Weights of a small GPT-style language model, trained from scratch on English Wikipedia.
Size: 16 layers, 8.66M parameters.
Architecture: LayerNorm before each block, rotary positions, no biases in attention or MLP, untied embeddings, attention and MLP in parallel.
Training: a variant of Adam for these matrices, 591M tokens, 9020 steps.
Each number is 500 + 25 x the weight over its row's rms, rounded and kept within 0 to 999. Layers, rows and columns count from 0. Numbers have three digits each. The size before them is the row's rms in percent of the matrix's.

# layer 5 attention output (transposed), 192x192, rms 0.0658, rows 157-191, columns 96-191
088:486494515516467524530471495522528522490433500507514497490512497471533523512527498502517475536495472490497530485482494486492494517520537484443505481503515492538458524511512494480472510526523511513475518454510570476516507528535494467493511503495500530518459525527460524526502553524527482496
086:497474513531531527518477556506497527480500464469503498516537480482494525546522485460475541530471498525497493466505526472509516513491476503491534506517494511463520506518509502486457497485542524497489461507551512475481488537502515488529469480483510504445490455508506518544497505484485499517
085:542480479536495481522493493537513521499496528515520526484516484505475509513498505471469497547509496534554521499499484480497540505501466493519503483490519503479473509519501528473512503500489491477500533520437512531487504481497456499507509515533509509510477519461490482455487493520523444464
080:505477478479468477485466532488527521517476481479521512491496474535517506509522517474548448476520526489518455480484533499503509456489503501525467530522514531471477501462488507511468548533497523487529507524492535484461490539488473481471475462505495493477489544492519512501531503516540545502
080:435460516475504514525509492537565511508510520498519543495509492490559483524465572457536482485513522463483508530495477460517468520568490504523510504467512517504491514511524509494493482557496518482496510530508479509483509484502516536491494511499498483510515507471494496502515447465528481459
095:524508507508489506475488508454503482476474522494543506537522528508492480507469489489502477425532466515476544488492545482523481501529481562518461476504519512504482488498491500495520541488510552532483534547469513541477502501483506531524502498453508471481535505520494494489543473507488490486
093:532527495507538485496485519473517516473483513449507479508508480482471491471463482537475448497486496487535501479503532488466513490502491501479509480523481515481471561503506493501511552458500498514501510486470514485518528516469504478495472497494548518531504474467506534521487532517527489465
081:520517497440531512481540513545460477489500521507518508543513479482482480486505459531510504473491512480526498487493524461532494502482498458500491509532511476514492451513463516521467504474516481505510496500483528505509481475480525500512532524460514494466473507498536504490504491541541500530
084:478492433456473465499490498513543479474482485500517474461522498484546513501493483565505470457493474505519467500510500518531476512473509506491488521445506503534474489454526501523477503539451533518492536510481517498499516514496481465446502517504526503538557503508512475467525500476515478532
077:517450519530507481471468522497490514486461509446506509478528499462495483508515478499482501467505471482525493479479497533551507494504476485535491479468503526503494511481476531513509504467501506461470506530479470535484517541547516483472562464547520495493475495541506494556477475529472492546
094:501519524491525499504470494502530541521485470513537497494480546518496500500510484476505485483515494476498460507479495482481501440510477493500482522537472470494483506475483482517467492467525474485513488480447565494449510523468471532502467473500492516489479531461492538484513515490522524447
074:504479525526507498489524523510495495482490504501515510421501526510515517508487464549503495465502490503511495505488499474482503477484568446509499505500441473467474498531503516498517455478514445454520512442460487496503500465519460520508534462502485527525457471504487518522471503531521490470
078:492499503514470516481496540457516500521502487506538521517531477489516513523525467439458519468500486515481469532467492497498482459529452514522535519518477539486461535506507509510510504503491466486504501535506514506500512506504474521479503462513529496468433471502485524476510514501524552483
094:490503497525559504489492478482465491533520503533448492513494484552502512491482528505466520493519501515515489518541510473515502481512481499526531532509438504470495484510499465501532476475472459447512505480486455519481549436500503472493479507523488463516517479460483494467479488475515515438
094:472516486508464478490533481508520497526481498517518476531501496537542476475497501527482507422497475487449479481450471480512470498537504533522483507527503502552511468471504500501505474500510505562486504525490519509448515509463534496533474514497502469498478517510521493478566515502495499499
081:512482525495425510503483479487480494528480506540481505441530534540506489487498506495510483480513507494481478519540486508495509508522493511519475500489498487468540520467493506556518481501491504501490460497526476493449479488452468534522519476485514548523527549535532516491484513494511486493
085:495507495509464449524501487474508486498538529451553513478519504482492510535486575452528484542556509530495485521466541508561498474484467505499499509492485495469538474504530523519488491538512493487440485514519508493529511513462479547520542526509539518481480497503535504513469478491526487508
078:483469519474504472520514493563508497489486500457500525490511469459492466474505508441474467466524463503498522527501525508528483512515533512482505491489515457538508475462535490528501482502561515555441518456485498521483487521532510498495546479495496521492437528498526471505501474513509461520
083:524548524502527524464525501517511520455446518502488479540468518473496460522502506540520503470497492452527553511536499478524504535506492478510507490506502502467474485548474459461498520481498464463516503486530530463493495500510491465501522533530511497485476455471481479560507517524538534542
095:482485500503486528560508496485491485536525486478499549443517504528475488516504500480485522559491513486517497537526487516499507483485521459519482548510452529499504505514474491471500463511522448463486511522582450495525500487507508467500481485527464486491491479490469522537462520512473493594
086:470481514467443471496510495500492461529496489539496500532489497470531499501480463527526545505465484489483478499488463482478482529495488486496498515481461476510485519480498484483553517543505500510503497528480503526506517468502497495464515495507554454507528521536517498524542527510528526496
104:523491506478483500472471523439526486475493503500516506502525518471505482516460474491475483440528459492486468486467538458489504463482515547486506502482466496506508528477461509473504530495525536522520523489482571509466513517503459537503467475447519493498554548503478492465514498482505508438
080:500506500503488519500498523512520467508521536553504482507521526526459494495528485496516511504512504543487462520546466512520502489499470505496492521498453492481514495539518493483444485498475539530528486530455530538506502467491493492464471473520525486482482508505497493555502524495525496481
081:550483471508480509515509500506487514519548473535468477509468558512488519547507490491513564494510508513504549493541520523482492516472487508513492539522460456474521451471505484477474471529472498495517453535506489526513470501515451524497492502505471494497508509494497485492470522477495517503
090:502449464474489492494494477497513465495498506464512492525478527521514491518490465517501509441503512473436539497484546468540461530503475557526495519474490561514488510485488520524510474474523518509503525522511508516463474488497515500504517512468487462506507509527489530481516474502491510460
077:491529456477500468513494487521530489476496497531535473496473495506475500499532512484505518475497496505501499505510496454468466476509538516456474484478478437508516509461561454489475452512516512490493544510485530508480509492496496479509486508503472477527498511519462521503516497533469475505
097:490513487498503520533509536490486492495494463500506487515506532521529501509486510543481496489495511488443479480469495521527445468517463510508459550529481512544528498483529468525468508511516516499515466513466524517481548490504528528526464457485508454501548494463489510513548518495490455525
082:508492484499493478527540507501510501515506516474501540496474471546454517485457518505522525517509486473511498512482510466509512507454513489525508500463520519490479471500495515509474486480545536480467533463511519471500482492490550522518524499444486500497523562494541501506496508489508475485
079:513513457449501478485475481484550469449482519481525477470505520498496481513501459521510456470521484533468482524488515490508492491498462540513520485461485474489478518488483507498524521467512487528540516550463514500518474479457475543524495516469506523512515506510522482507531463525502491511
095:539514474536503509528529461469495478458475476468493480517511528479473530525488493494509492539517501538506491502552525512506532471473493548515458440493493504466506524518470526529522514492487509484533458540503456534531498482455475519496515516518483535511518487535487487474452499514479468493
079:559461469510480469524534463501469489453473510519481428524495561475491503488491465534515519527506463535497505485488474490518532489500464528493466478476526469509479481473519536552494524517510527527511526502480555506489516514531489530512519528477503489504507521517484512472538519497503475474
087:495528498483506509502497472455487507463509510528497524520542489435489520480490494406540490497509482498500504499472472495490493499520545508489549429480504480522481488529438532512506508523537521548471527474511500526521472438508522532505529486477508506489461516536526442470524476530519524494
094:475450466518487493525505499485529546465501487469494497500531496490477551505535527464555528517512494500517520464522458471469521498522522465482507488478478518472484537499489527477505473502500473480485471503496477489488497530530472513502527484486514523515440552544513501506529498535514497456
085:551531494497506445470557492507490524492492477475488452493521511496505521508475502488518509517508515521500485498499445520525522481513464535494475498496517540483498502520484463538495530517497516491482456496503492470484564493466516532491481516524508497512539514475484512487504513455509546494
080:515499513546551488497490467566521472499490541481525484502413485523479554536535483507506476508519500511506526482473474490502501457462516508506519492494506501496480475499538511491504478486511542468549522466478486529500473475525483497511491497491483474495512482505505498490500454538441491512
# layer 5 attention value, 192x192, rms 0.0648, rows 158-191, columns 96-191
087:542448491493512514502505508472491524465504498491511513526518542507523465473480469501487510559457548467498495486518500515479442482483507523555494505560483493464496480485477527510531504484513503486549505450503518492495519486470517508496528464533527501476525510499480530490508477497474519527
086:489495496486496500496502503526483490449468541492532480517486441488478513481532546482518536532525458485512493487509558551513473470491503486541491499466468475496507501514470497425437471488522486504496497503463525483508505504499461515505513506503494470499517471540487522499477504471523509539
081:498492517457537482516531497515552491507458523485533462488471494491494505565511496504522492491530505504505502507488539505520470517510502502504468503548416513477517491476494439514523543524474527527489520515515529524530509519474503504486511505505491480482512527517524514512505506491536500462
082:486503476467533487491478467484525508529491526491529516536502519486535488517489539487510482465507429513488513515475546551499487530492518486446491519495526475500526479534486451460473485528513514549471481505499522537491436485533527499496490537546512532559489530502480524510513451527513496489
090:516488509483502524453532476535511519533479506492515510498485504499509513504453512484494483443548514509511509486491484510515498508526474524490474468450531552520499488511486464508539480485443494502470525492482495557501554502520485510504487553470537492544505505517475483499470513504473510473
092:491474503479500518447538494540478516486495507467465488500521526495472490493480513498474477510468494530536464485475493446515524488487491484473513463497526521527504505486481517519502566476518472493529452509518483488522534545507473488506470524520484533509486481473484454531472517497484533519
076:524487543511483543482529518552471479460457523522482504493507456514520507493489481468472495476521460499536504507520486457490506504572486492511458524535501537516466483487512497490509496501484509520544494502549527523502524489504517482461480510495514486482501470517504472489464531493503520562
079:507533482530497495503503524484515467531453489528545494514487517477491508515512478494517489484494512504492571487469516504511522530513505496518513513508501486539499519520536497521509497506515504500446502496493501504489473438505527531443528504489524469535493532527478508484518498515531526462
076:448488511517473474488489506483487496501511585500584490497534491494503515506481487485544492509530491519504507492540537465482450467508499452509484451500490541493497482553517545496455523496459489501435526516476499490513467442517482489468509472476501489474540532478511515501519528511535474496
089:473458525483496522531509505487506548467549550489475465435495484495516535515568503486474492454503558495481499499496544529484487464517496480511492484501461457520491482482447502494522515474518521482513492467484542520502507538482484469532471493539466482516487489460512467494491495534536506481
072:506484527526508476526504479480495516502483523551434493491528483490462491494474481475476451491515505514476522481464487518484489456503490488503523487512484504531515511528521525508505531535496482505497466519498536466504484523551468462540500496526475464518449521487522503556526509450511448513
079:477476487514497505508504488512521444460500501475480506503488478480495525488506525505489489540495499507528492474513566529514464483534494471487500497527439459506489494493524484506548518512433521513498522508497487487504491561496524467541493498529494479433524553503482478490481486501513501560
091:489538486479478470491465491512484520485521561486484510490502422505512530459530522519515483492509505492498466483476475535481493474462498486502537525523521489498475488466525463520545487460521491527490513492471516519476497489533531485503500474502463455524518489514496476503525474490507442494
089:485532511530498503482522511504532493558463478520512511482475483500480458549474490515462474477506501509483505449462505502524521514502465504433488466508493493554508469522474504442501503512480513479500514482533519522478545477484521480491528519513490492510507528504524485472533450467515503466
084:474504475487517504518521498478543523541489445497480475491473489525542496517482463505506513457538436529531516552491524488486511530496488498474497505448535479522509503553473434520475495497491493465502502501479495528503520508455503507517473527476512481491541503507533511538540480460515445466
081:505461482489499476509504456549474494493498495472458483526473518498484513510491557502496506455491449537493513481458536508483549485525508486520502502465472526480514482484498549484475499498496514519495509516478495486481461508460504540431497495520533498490541527482515525511479501487522475540
071:494486486527505489478503532505527470543491515454518489470518540508501490488484471451496516466560506521495522478470515420503484454499485521445524480508492516541472502507483557476513527499503530510506495488470545502463458528528491517447498560496530532472470479525521489495484530514520495439
081:510501535527507523467497493520486516474491491501518515542527552456508546505466535509515519502506493460507477502510437530498506525501473460503484509500501526515516455496492527527470561499522512490508483566567500464541519468490493441525525510516465525438493484500467484501514483489519500504
093:506506468486514491510493470486504501553469489523470527504533514525511485469493506512491534480468483508517457480506512557479493506507539482544535546467462507493514511503533488530507483505472495501519494498540513446513453442528480498540520507496531475456492489489515502511524471484483493567
086:512467440527477464540517494490516492497486499515489488456509416501516481473492482509529528515552517507469569518505535527486439480475480524515491487537504494529524501506560496519507492490495534485486517533529492510484490493498524496489553492468535436519499481522513505463530491485481491497
097:483450503476523541515534511519530510547497511485457501504508494492511512506470499477490487452471518537502523537451556526494471505494439502535462486487483516474501546484453504478539506498495499519491547434498521507506534542464486541513484507470470436505485536537480448454464501491480520473
086:527493500495504487524465489513505525488445501542485513511506496496519491469524507523515472492530491506531498505495505509501464503436529497554469503486517498500472492470490465512491491503465525468525483525471538479488501507504488521477542502486531475575521508460482514506531442503493490510
080:510473514448531501491490488482495491505493458510504476499487493504555485552488486518529514513511502481496513541475459524482538487518464519540452510492503467479480527476505486463485464534523496491509462522506504493529512517504529563498505520497511480506434484497505501459454449494461467488
086:482532484510492529495493514534508480522486538489573507466486511509538513483491473481525467468482452568516525441493479482491517518508447484453502495466553525512487477544504483472540486500478490535484484480524522531526476508536537474510495527506509475489534510494473507519483484489463539554
078:473531508507536506496507454502449523530509562480501482452486510517536527483479516501498428498535514509498482497480454508524448500482528467534481498463498497486463516458457500519508490454535523492505442505523509489508503504475482481532469516464519522477518495464521496479472471480521463508
093:531492469474486520487503520485503527505523498496511481488483545466540487527529474518485487492487527502495538496453494477525480514535486489490498515509477513538473452513520492484520482488498544469505473491511509545515512528484508493475510512506512468590489538510515509498528508521498526519
081:494526481497490515512499451502482506564493542504507486496490503515468483471510467491470526521520519510507510500512509490474525504480510485484533496443534543480533472492526494487518493489556477529482536501495502483526508494492505508445515513449485501522504481489465484516488495466461560524
071:480504425497489516528533509512530531499491481475504505547495512498566507532482525475448505441495497529513486500467495466516514512538487489535484502474515493569505495533465513475493462459462475497461487492462480493514522494516530504505511487508507498477529518511501465516509529548522530504
093:470511505510502511492520476491497529456483417468479506557501513514522471539517531494459504493477480487525487517506477524509500469556517530523491482494498500486492504476437515505487464492515464480483483516456483494512532516461521529521500493521521471481503526523478496558470471530472464502
073:483544502504475519537508533481496483478503500447524517474462490476500509481478452490557507505491531491531561498514473491526540505495473525469514475500471491495498460520535487501483481493533481475495511559486509494536556549448518562473490476539466512514542463470511541519471498493462512507
082:518542491496528532489505541525487494494488443498482532547501502479495498506486516445505511437507473466525515518495513524498528486518500516509512503486515495497552493497520483509485491518556504482481535484470516519488523522534489474489473501497456515499522476516459468526508464482506528465
089:472473510499499501494490503481470482493476518495492488502475470521497510491532501489490473517549476506494540479504519516461450469482494487475469476506502498445530530461525545507492506500503481486465507535462489460508509545512471473527460488485492510467502537469458503506551504478508470473
086:517536509475492476512480484467516470444529469494508494506501521471508538507518494536558476501509477521469528555518511547513515476495503485522472511486470484502518476472492498497452467482529510462485504484449491557490528538482499536440515460528492509549521522519498517502515503518539489492
079:535474513516465509519487489487473538533513492486563464469495495513548489497515549473523494491474548494471448501530450493502453455474515469537500528560526505500493513514480466493501506515523492472490513517495519473479490564513507472493529475525505480511518483499504523517512543490531484522
# layer 5 MLP up, 768x192, rms 0.0833, rows 0-37, columns 96-191
102:512474527512518531499518480472476469529507489478500497524531496507529498456524399505496506493498495495507503496481504477499507537515495463537524490505520522532510527509538507483519538507525537489499488506553505502503518544495486532485500478528533523510523483478514494535495477514495433503
120:490508503464496509490496496501492525509518441474526439534552468495508517490507506505503524506493484496503472469507492506518460445500528491526543528537510501553479483464525505475487467487495515457498482470489500498483483511498496533486509484481515494480510528513539432511478490511520495498
095:479514520458440544509503505517492514479509439483522511497532513518485514524522537455494524497545489470473510512521487544545513517469487484501540496534525487499518488523514487489501515474475491515567521496525499499487523534489532497498478512516513501518476490510553506488482519502481542498
103:490537518503481472486465487492472473469480564527477471488498495527489521496489534514521487553473509527511507494531530497516476494569473496506497464518530512490551456533502517511498493490525535507501526477471505473504456514486471506534487458514476525461514523531526500503517467517512523518
115:521478537475518481496481492472524552499457514475501450519546452540494481500469527478517485460474490495510490487504481502507500496490532474545495549523466509524540522486526547474509536496474503449504497498486506488459463520504484540499509469510486492488507527479503511513492453528527485475
110:496502515474492489535485511526488530513470464497501479525502468498532464475479523493539502469506480493499529449490460467492475506498541491531513528504499512589507494507481528520496479505528480489471570456488511477501483498493512528521532503479462478483509522501514477495518487473510481478
087:477484508513491517514481467493476486477522486476521497486516511502474470450475499483519484518481541500487528510499537491498487506507539514491515482479510513527551481542558502467454512516497513500489511468470481516483515537518538445480524521524500475484530493525559485504521505476469516500
096:539487451487522460487455498531445521471448469498515488545504469475493504489536517501493502485499486467515538532522539482510463507512524516537478503523449492518469508521521515515541465487520506499497524488497493528477513547521467537471509528485507476498502487541520493507508464510511460476
109:474499499492485459446519476478478496465479546498500487490500510471450459464543437475503464518520506487540539495545465494500523499502455500507495476519515513477506467554513519498474507493461520484558519500438541537537512513512503465489500518544483514503436479513483536507526456520505518485
109:480500521459476501515518502477506504507477509478529489467526467496522501447473490479479464502504480479511482488475487466471470508505498501514567548444482559539479516493516497440489458500494549523478510501518525522487519509505485546455500525513527521518463507502539502514476472497528492522
095:478510480445500514540520494441472506516492515551484494506471525540482501483530509502476512479477451515487512486519458527491489481525523481501514512495488499495472447494479512504510467546486490433528473500490504552490523452537492530496483482502531487513527452536540504520511496463507481516
082:511507512519520487487475504515512487486509506493441475488503470508495541483531441503515471483528467516478488501506533524532583521498553475483508472533495500554528520498494481467483463501499467508491504535511489513527482510489529510517504485487506512507489519490506467501482488561510460529
107:510516461506458561509491511479480526479508500578472510517505514515491517498492488525510523552460473466492515519494511502499502492484485521503484487485484484537525495516492482497483488567497544472509502486528520498522508466527479517507513463494476530499474545524492486483482475520464524566
109:487504547477483502470524536502506578532470495515489497518497476486511476480556485474485519475503476438530502464531450479498474507490465507502497552481463531550504475498503497455467506532487527465522513461508508495516473521504438510510533475466490484537513538514503514532471472518492502503
090:500503503529482526529472472497460469493480488463508550475548510526433520461527518490494515496467516499491492515551514459523504489541525499479471523494513529517462501522500522501499500514480531530537467524478457496488570469493480456527475515473528492507483547494527516518471476520471495490
116:503480522518480498474505487549499511513483528505448478488528518543497474526494497508466521532482471463471497497517509541527528475512502527516480521502481543542532446512480483532517422497487521475519467460499488506496470473470523485497477481499523522510487511552508453544485473475503556472
097:515518492535513540501453495515473454494520447501448492478505516513495467480491513506521499557501490517492491528480533493506451452472517486518504444497488494498521488504501475534462503515513475440541506539483546496491513508481460494510554502508495480528493489500489485531501514509525469531
094:489508472484510448462495519517511476538465512494490480445493485524460591505498544513508499524493530477518499494489507500528489490511463472516520516477445521511516468449543495499502499483476496492457519471465508547519523514522497484535520486485526499524527484486478514517467486466480536466
103:514488520506466485506503510489480558479467478494516490528506490483516489457499470485535513576510471494491545508467447504521507500476540458517513463492519507516519476514518496452519493549520544459478528469503501493479537538530485512528521493480473506491530570506540490535452513497515502575
099:525553500532464542491509495423500510491524499560477499512536512497476517498502519514498527508480470475469478534490471481505521478500544544510476544516463521505540524454483515527489489535469503465531511522490491479520470446509523485528482510518481453507544546502508481487499491485474485504
090:523512528551439527488489516517473483518479534498501519484510496541457509527552437504544549490491525507504525469458458491542521508467509515473498553473488495496485481513527514458518480512494494521487513495518493493499482543522503474473487479511539519531499499477480492494542536507476548521
099:528556500454474532494494505518479489492531490498471495459540484498492466512507521493541509511522505486502512512534484519484478490491494498496487514521535507509493510475514443509492494540487527458497469510506522512517537529515520468484495494500504471479490527538484500581512516509482502516
109:424505487492481547462498499490463523524484473493493488504531458504517489509498493474531499488480485488495534486517484499516475488528486529470556485515485534552473462498464473485504464507507525536538489484529525507465491522532508492516503495460500507506493525526531485557477493496505533526
097:490502519450495532499523521468495483471490490487526500474494480515491502500574503502486457517513521450470505449482440486533460507530502504467546504464477481523475473503531540493481495514459522522531509489501547542484500448507453518540473517473445504495538536492454522511464508522499539489
117:483520497477449513477531499513503522469466492511488499528507488509486500485494469495531504513459487492524490513474500459511489516507547517497514522532499535564540440480473463496509504519531489503533543468521497482523498503518520488451552510450508511526537531571526452534480480488470530538
094:533518540500507485512519498499517498477449481521483487504486509517500529483519513499517488504483513501465513545509492492518523481480592469478486516515532507483514488509483506523483515495466506520550494506490489459470513506511482481495490473503482505463519535490493502488545461509540480511
106:503497494475479477538504506473505498470470529510473472492540522465488498489526500506527504530464507476481522528520503514502529497478541491487507496487500522495530504479500473439464501510498517467488521500509528482518492537546447493442515461468553443543490487480498481547511524500507506521
097:471515478465534484502488452462506494519503478489485503494508475477470487509475469500492521477518520508505522492571459503561475485453488522510489495501475480517492493496530501518509466535488534531531559454510523503472516493463504531484494465500499510521496500515563482513472490515486452517
100:539494473492461486489524539486538506580492504529471488513484485499514521470504502481553492512495524499534520505483496487478461521538491495499456534499496497499476503515555487521509512468528479485502501543473474522461483539522496519527485494498512484516502504495528524526451513479506469540
066:549525531490508513499543528475487539484511510500491457505562467546514492480533481409506524492494485490498516489516490490533500490484507484516512483509478528554548506483539512507471496519452526477541493499486530517467470504511483533526527467489508490487522525509516486514490470507526505522
106:486460520472506502509509464511497509504477488523527512493491480511469479514515524510530461457472516489511500468471477525532505506510520489477509487453459487535491529501510525479475485556510494535505504500470519526505511468497526559487509497506507521528456493483490472489509498472511524553
064:512498509509503506496521519504485536504494513517477466504575492520496494488518474448514533486478480477485499464536473496534512494477520500525514518496471531558521484485510506492464497517483542501543506482505516534464476524515470515497533463491528481497532499508496478522461522511519507519
092:494505520479492506515483485518521454446505533492524478501490476540494498495476510507465512494464501490486511514503522461486505489516538469497484510499498473478548484420514487496478485479527471511563500542499476471497513468482535508525491486487479525487513507498529502495478519501505500509
111:493528468487495495469491513462510493526464515563516507506518485517497493456514473495509516473493498534505508502533482526458444487537489515490539538511529517546495510514535466517467483472459514497494535495480505545468470523537494473547482487541474488512491491479529521533517488468487492511
090:479531536497552506469488502489517509484501462510491483512527514547478538485500495512528519466524476447488457489489475542512563510523515467528471507553479490487509497443471491491514468502474487501511481486528448518528495530494527523492507481553498489455543493525473496479502491507482498502
088:500504504526492469527526532514512534516451508461493455510556454513497510497533502473543467496472503497509500468533485487543471476524532507494458510502487557530531489453518517505444478516490518468517509515539500539448490508536491539512517474452504470476503535483488502525489487512503505477
091:538525497535520456544492518508479493476496495475440485480520478483511494504482509497475495520519508487544504511488504484528497512509469468506514495514503463471538466498520523488533490532445467506466481500531524532504504520555491523454500456514508481449546453509489505480498491472540490512
105:545531497477517529482482490496483511505458496523504485499480484481512511487473467518535519512482527477479479510497433510507522498518520499477528524538524511513510497445479510480511442509505503487509488456484490547485532517553518481458524477490522506546524507527501495525515523497468507553
# layer 5 MLP down (transposed), 768x192, rms 0.0758, rows 0-37, columns 96-191
092:516521509496485440490492520507537548491494528493475507479485500486471477498469568443491541468498478492498489494497520513532500438510535543468490471465515501488486450504481502509507481495479515512480531456471491510484475455522540489501478520476475478474461521536522471487518507493530521469
107:496522488472487512482520520497491496493502489495499449476533511482487515492490523618517517471487502534520461485498473488501505505487503500512519477527504459500502492494510493517525496506491486509512508497481520498507488519523488532480470465465474485475511502517503510493456473522515526528
095:495506508533494480474490478474542489500440537522510495495474475503475492465505484525531490502494524521523460481483498470465495465500539544510484525490484515487500509466509539521542462555517507501428469505479472477473531473508461496521534488499496497474512545503500488514507494529486492512
101:491480522502538515503513476473512501500518421513511537568462490497522500492514484570481492469513507450540478511476487536508529541451472485501516499491463495553481526477484466506468491495470471507520503519520488550500531462532490495521527525495486433517465488521463476507532496483511494515
113:480473495524492511499477491527488491511475469497483510481507533515536511514527508478522494465503481505489464490490523543493490509494453495491460559509545488484532473455556447534521513502453491501499505507527511523514502536539528528525481514515459488536524507496540556467490510496509480527
109:507501482512512511494511508483494448476517502539504518473506517518503522495512470519477517531463516475468449543532513539547525480477448447498533517538527511499529523476515495508453504485461501537544470516476481525478493501494470494494448462517506499512504491465493500504530519476479505504
090:496504513494484494492517555527521509501472509526476504518523479505522517553528520498488532488536461476519488466529459510506522512503462488500472521540481503456430525465421492526516479482486499497520502519520507488517470488455483544508482493496491510515493514470433509522485497528516481529
102:463515542493480507491521490493561509491550516488479513448520511532522490508467496513508488496475495534488494484491487534501532500470479498475529502495534510514528492489471470498441512523476487532498468517526478498523483468483519479492515454506479523486515523444479524481442505519456533509
099:547521513518511474507533516473499488549507474477508491518538533525507483521462528514450521489483510487496492514479520500525487499486494489501531486483440455456476494481544532491517497469532503487485482516503469515423468488505501539513504467497551530484510553488487510529465499494503482470
110:535495567513528530487486494516507514478448493538468489534520508464428491491529506430525524452452522527476486527518526530521529468508489506512481474512511476508493491493481510518482534501497492449529508529513490461488500487513482457497512504481523510501522482516528470541549510479509497477
099:526503497553486508455505513517542504447498455482505521490523503457492499497498471479502488533508526500520515532515550498493527495487470521527501459490489499525524561490503472517504525450480486560457529512525495474516440540482513492514509498507501481481504540478476503494503503552483490488
080:489485473486460512512527497498505494525507496504532545493523520478527453505485547517484521508493532474500508502506460492472457480499467527509503551503531497462490450493489497518542552476469526503507483481505524508484520481513469467494479491501509510497507470517492505488521484454500532493
112:494476552496526462484494470533474494514459509462537490463475498474524468515508495449479498474527558520511523474510484487496480501516522472529521497530518496490493480492510490494514496489508493528493478514484491470470500555500494494485455485479502495467516456511474497518524533504545504446
099:507491516497509494471490502556470486489488482558511502520483483497495542510547470480531528507489500505531518488490523494502453513500446510554478546480505516481534440514462517486492495503518510487490504482486507452515514507518458456502551498494495488493531527528511514484532470480483504500
092:467506506476499487469513519493537531505497520534490447500464504462552494543510495528512485495509493509528523493431472527491491528463473515525520469500511510473502512472490479500497514495521499474452556472510540504508435535486510564479517485514500481499533481509484480459500539471518478506
120:506514518504512502508452503513511453453545498515525512530505531501478477495528496534502505482469504508465500499512538521494488541488528530488530499538505504526523499481450486453429472501489472509513500535512493513533520534518513486477503512521517477488494466464492507506511484475482487520
099:504485496475475459513532489485512550506504538498547515539497495518518506488501496515487492461512499478517502489496486511495564511515475523485507554478501493496506507510514525460559491500496509534478469454518482502476481503512532506520478497520478524489509476496504519468496477489486494489
094:502504531519484519533500461490549517490514506520502492559543505486506442528509457516507476465498463530505481513517500527480524537515514510498484501529555491513492516531485492496468472520518470529548500517524532474487506494483522529476472531517489486476495504518521488482513488543458495508
097:487537524510491527502478507530471426518550500509483508469472516559511498523526527480479508429472504543471471460540508483487490466492502516488495537494478523498494529478480519528490500463517463550506496544516490526510499507503475524468521480498535505516482455525446488504532504512475506479
104:528480521468499503498496514551514489478438518444559521469490465506542498489495512493504486505523516484531529419490521503467471494492489479486530451521494503510489460500488499467481477491520497496488486450517479486473520536493466518491533505499455533508486477520499513536499518500516524490
098:492492500424509501507525512461492521511518468474503504508485475509517494476440547480475444518479501486487506521551519484461490469523471494536496448515493511495478518496443467542447514498524502469528512508484482483515519469463480526511507529491492480463479503509512470497480471503517475499
100:497454481502482468513518490496545525509489514488502513577497505464524527481501502521473506498493488501505490516483510502525542495475523511497516487531492491488533496548475553490478527467506444511494517482488485527473486487501461519485509482490514501562487484481501516418472477484507471514
110:495504512493525496483538497477478517510432504472530554487435463473498519541498468454515523523478506501505517470511490478445498480483460443480480472531526504548484510503531492498539514497471521443517500488444517501493475538491512479478487528519466509512519533519503526517519517489510489539
093:531514496555472492469504483524499545503521519566466491499504491514483523489472469453510520482471510555513483526495523485489529446482456485501479503525519530472531496490519476497505519498531500465483503504484484460536494533490553486542502481527546537481507476523558473485535509472528469499
115:531481440515515513554433541507506489561476492497511540473504513501499458549492531516469476478556507482467508480511496502542515484508508483500511516468454499467496508485506517491468477513515499523493455493526492514492504481461501531540459460503509448484505506458506485512531553525508489491
100:460507445511471515500487526509504477528513503486455494510533512463489472486483526434509540495477485493547506458505477505512470524498441513503529505492523493516488524474530508469501464512525521483452494532527509505545471543486523526522494511509507521509481485490508519518449550517471555496
098:497516539532476542443508471494515492542509492505526505524466513540523470528506515454472514516552527481503476491489478484497498474529442488487489494547546496532486516494497476489502493486459502489470490506529442534496482472474521475537464514518504518485514491492517528464539488499470511456
101:533498485490476521500487563518461505494470494521534467489506527496494505472504491483531513527524485479525513496440540522453502495508515474519489503483540530465536511515472498458505520461521488471461447570470495482487499494534516499502515519509508484487514521475428506515504488484540492475
091:469491497510517489512494481541481504460499548509506491511507479523508493498515482602451487466493503500513492494507482504510498471489515505517560511494501500496515479498461511487501499515468469517520517476526528468504506496488478484489519480476485503492471487493500475484522487522482525453
100:533510521498492503499519515472489525497501498499497476510538472528504494480547481425526503490495490494507502483513475492520487491482508481522518488493482511550529482481509494502476507517469524484515501500504520504492477501505481520511516482495497495514505520514506483516487490515509510512
100:472504520520491490491476511541502516498513489441485495513514493493564494460520475461503557515513494504490485525503481504476483509462534496498503540583530526519521465478499463480559514430501491459470496507511501475514497567526490435502494475503519523503558477504526505511495485512502517494
092:524500507513497506490505509493500525510495498512489481513533486510494492484526482424528505498483499477502502475527473496527495482486505476525509510499472519546512471484501492502468510516482531499513497487509514499497477511503475519506514471493506503519512496515492488524479518519500509516
096:507502488483492495470493508475517571538489489497477517480543514477496486475530483526528513504526486494489503510518469553515503479481475519510512485495475535543486527539512531514534530521477532508470489446521533493514473505537482473508485524523528473509497465484478479497526505492464471530
106:481477539508506511528517488536462494471523496494488516485483519486512498494495485499507484537492482483471508487481521538515532477436482456515474489494492453486531499502494505485489522531573523513528491542530565462552490546466493511480485502499536465460453496494443520505438493544508532490
094:513489488510459504515511487521475499497516525498513502482479474450510499520494532552501470511498519542495533503515511465484455494465449516484518478475482492528504496528516484534495522535498509521498552511470543515449493504508479453531494515456491537555470496495511499500518504505530516506
101:524519518516487482509480513490526520500489520478494471518529486499482499489517508415542477494477504490494512473521476481538461524514523516503470507497485495518528487469501477506468484518490524472499495483529509521481483492500478515499507475497481458504507490512481515518479486510514486492
096:470488506471455538475523492534508498502485482520523514489485523505509517497528487485511497504489484501459509478508510523470520497500523525490463504499522472508451547506482479525487499457530513491552527506468482471522498496456475472536523517545507553521453525525496497531474517518473487516
098:453494513509441499522500501494537493532529483476490520519525499513496483513560544508447493461500486484520482479517521447525500513470530479500501519505482516502526477545529482502483530480497494539501523521490480485501476453465491535509524507537489459466521506485531505463474503530510517456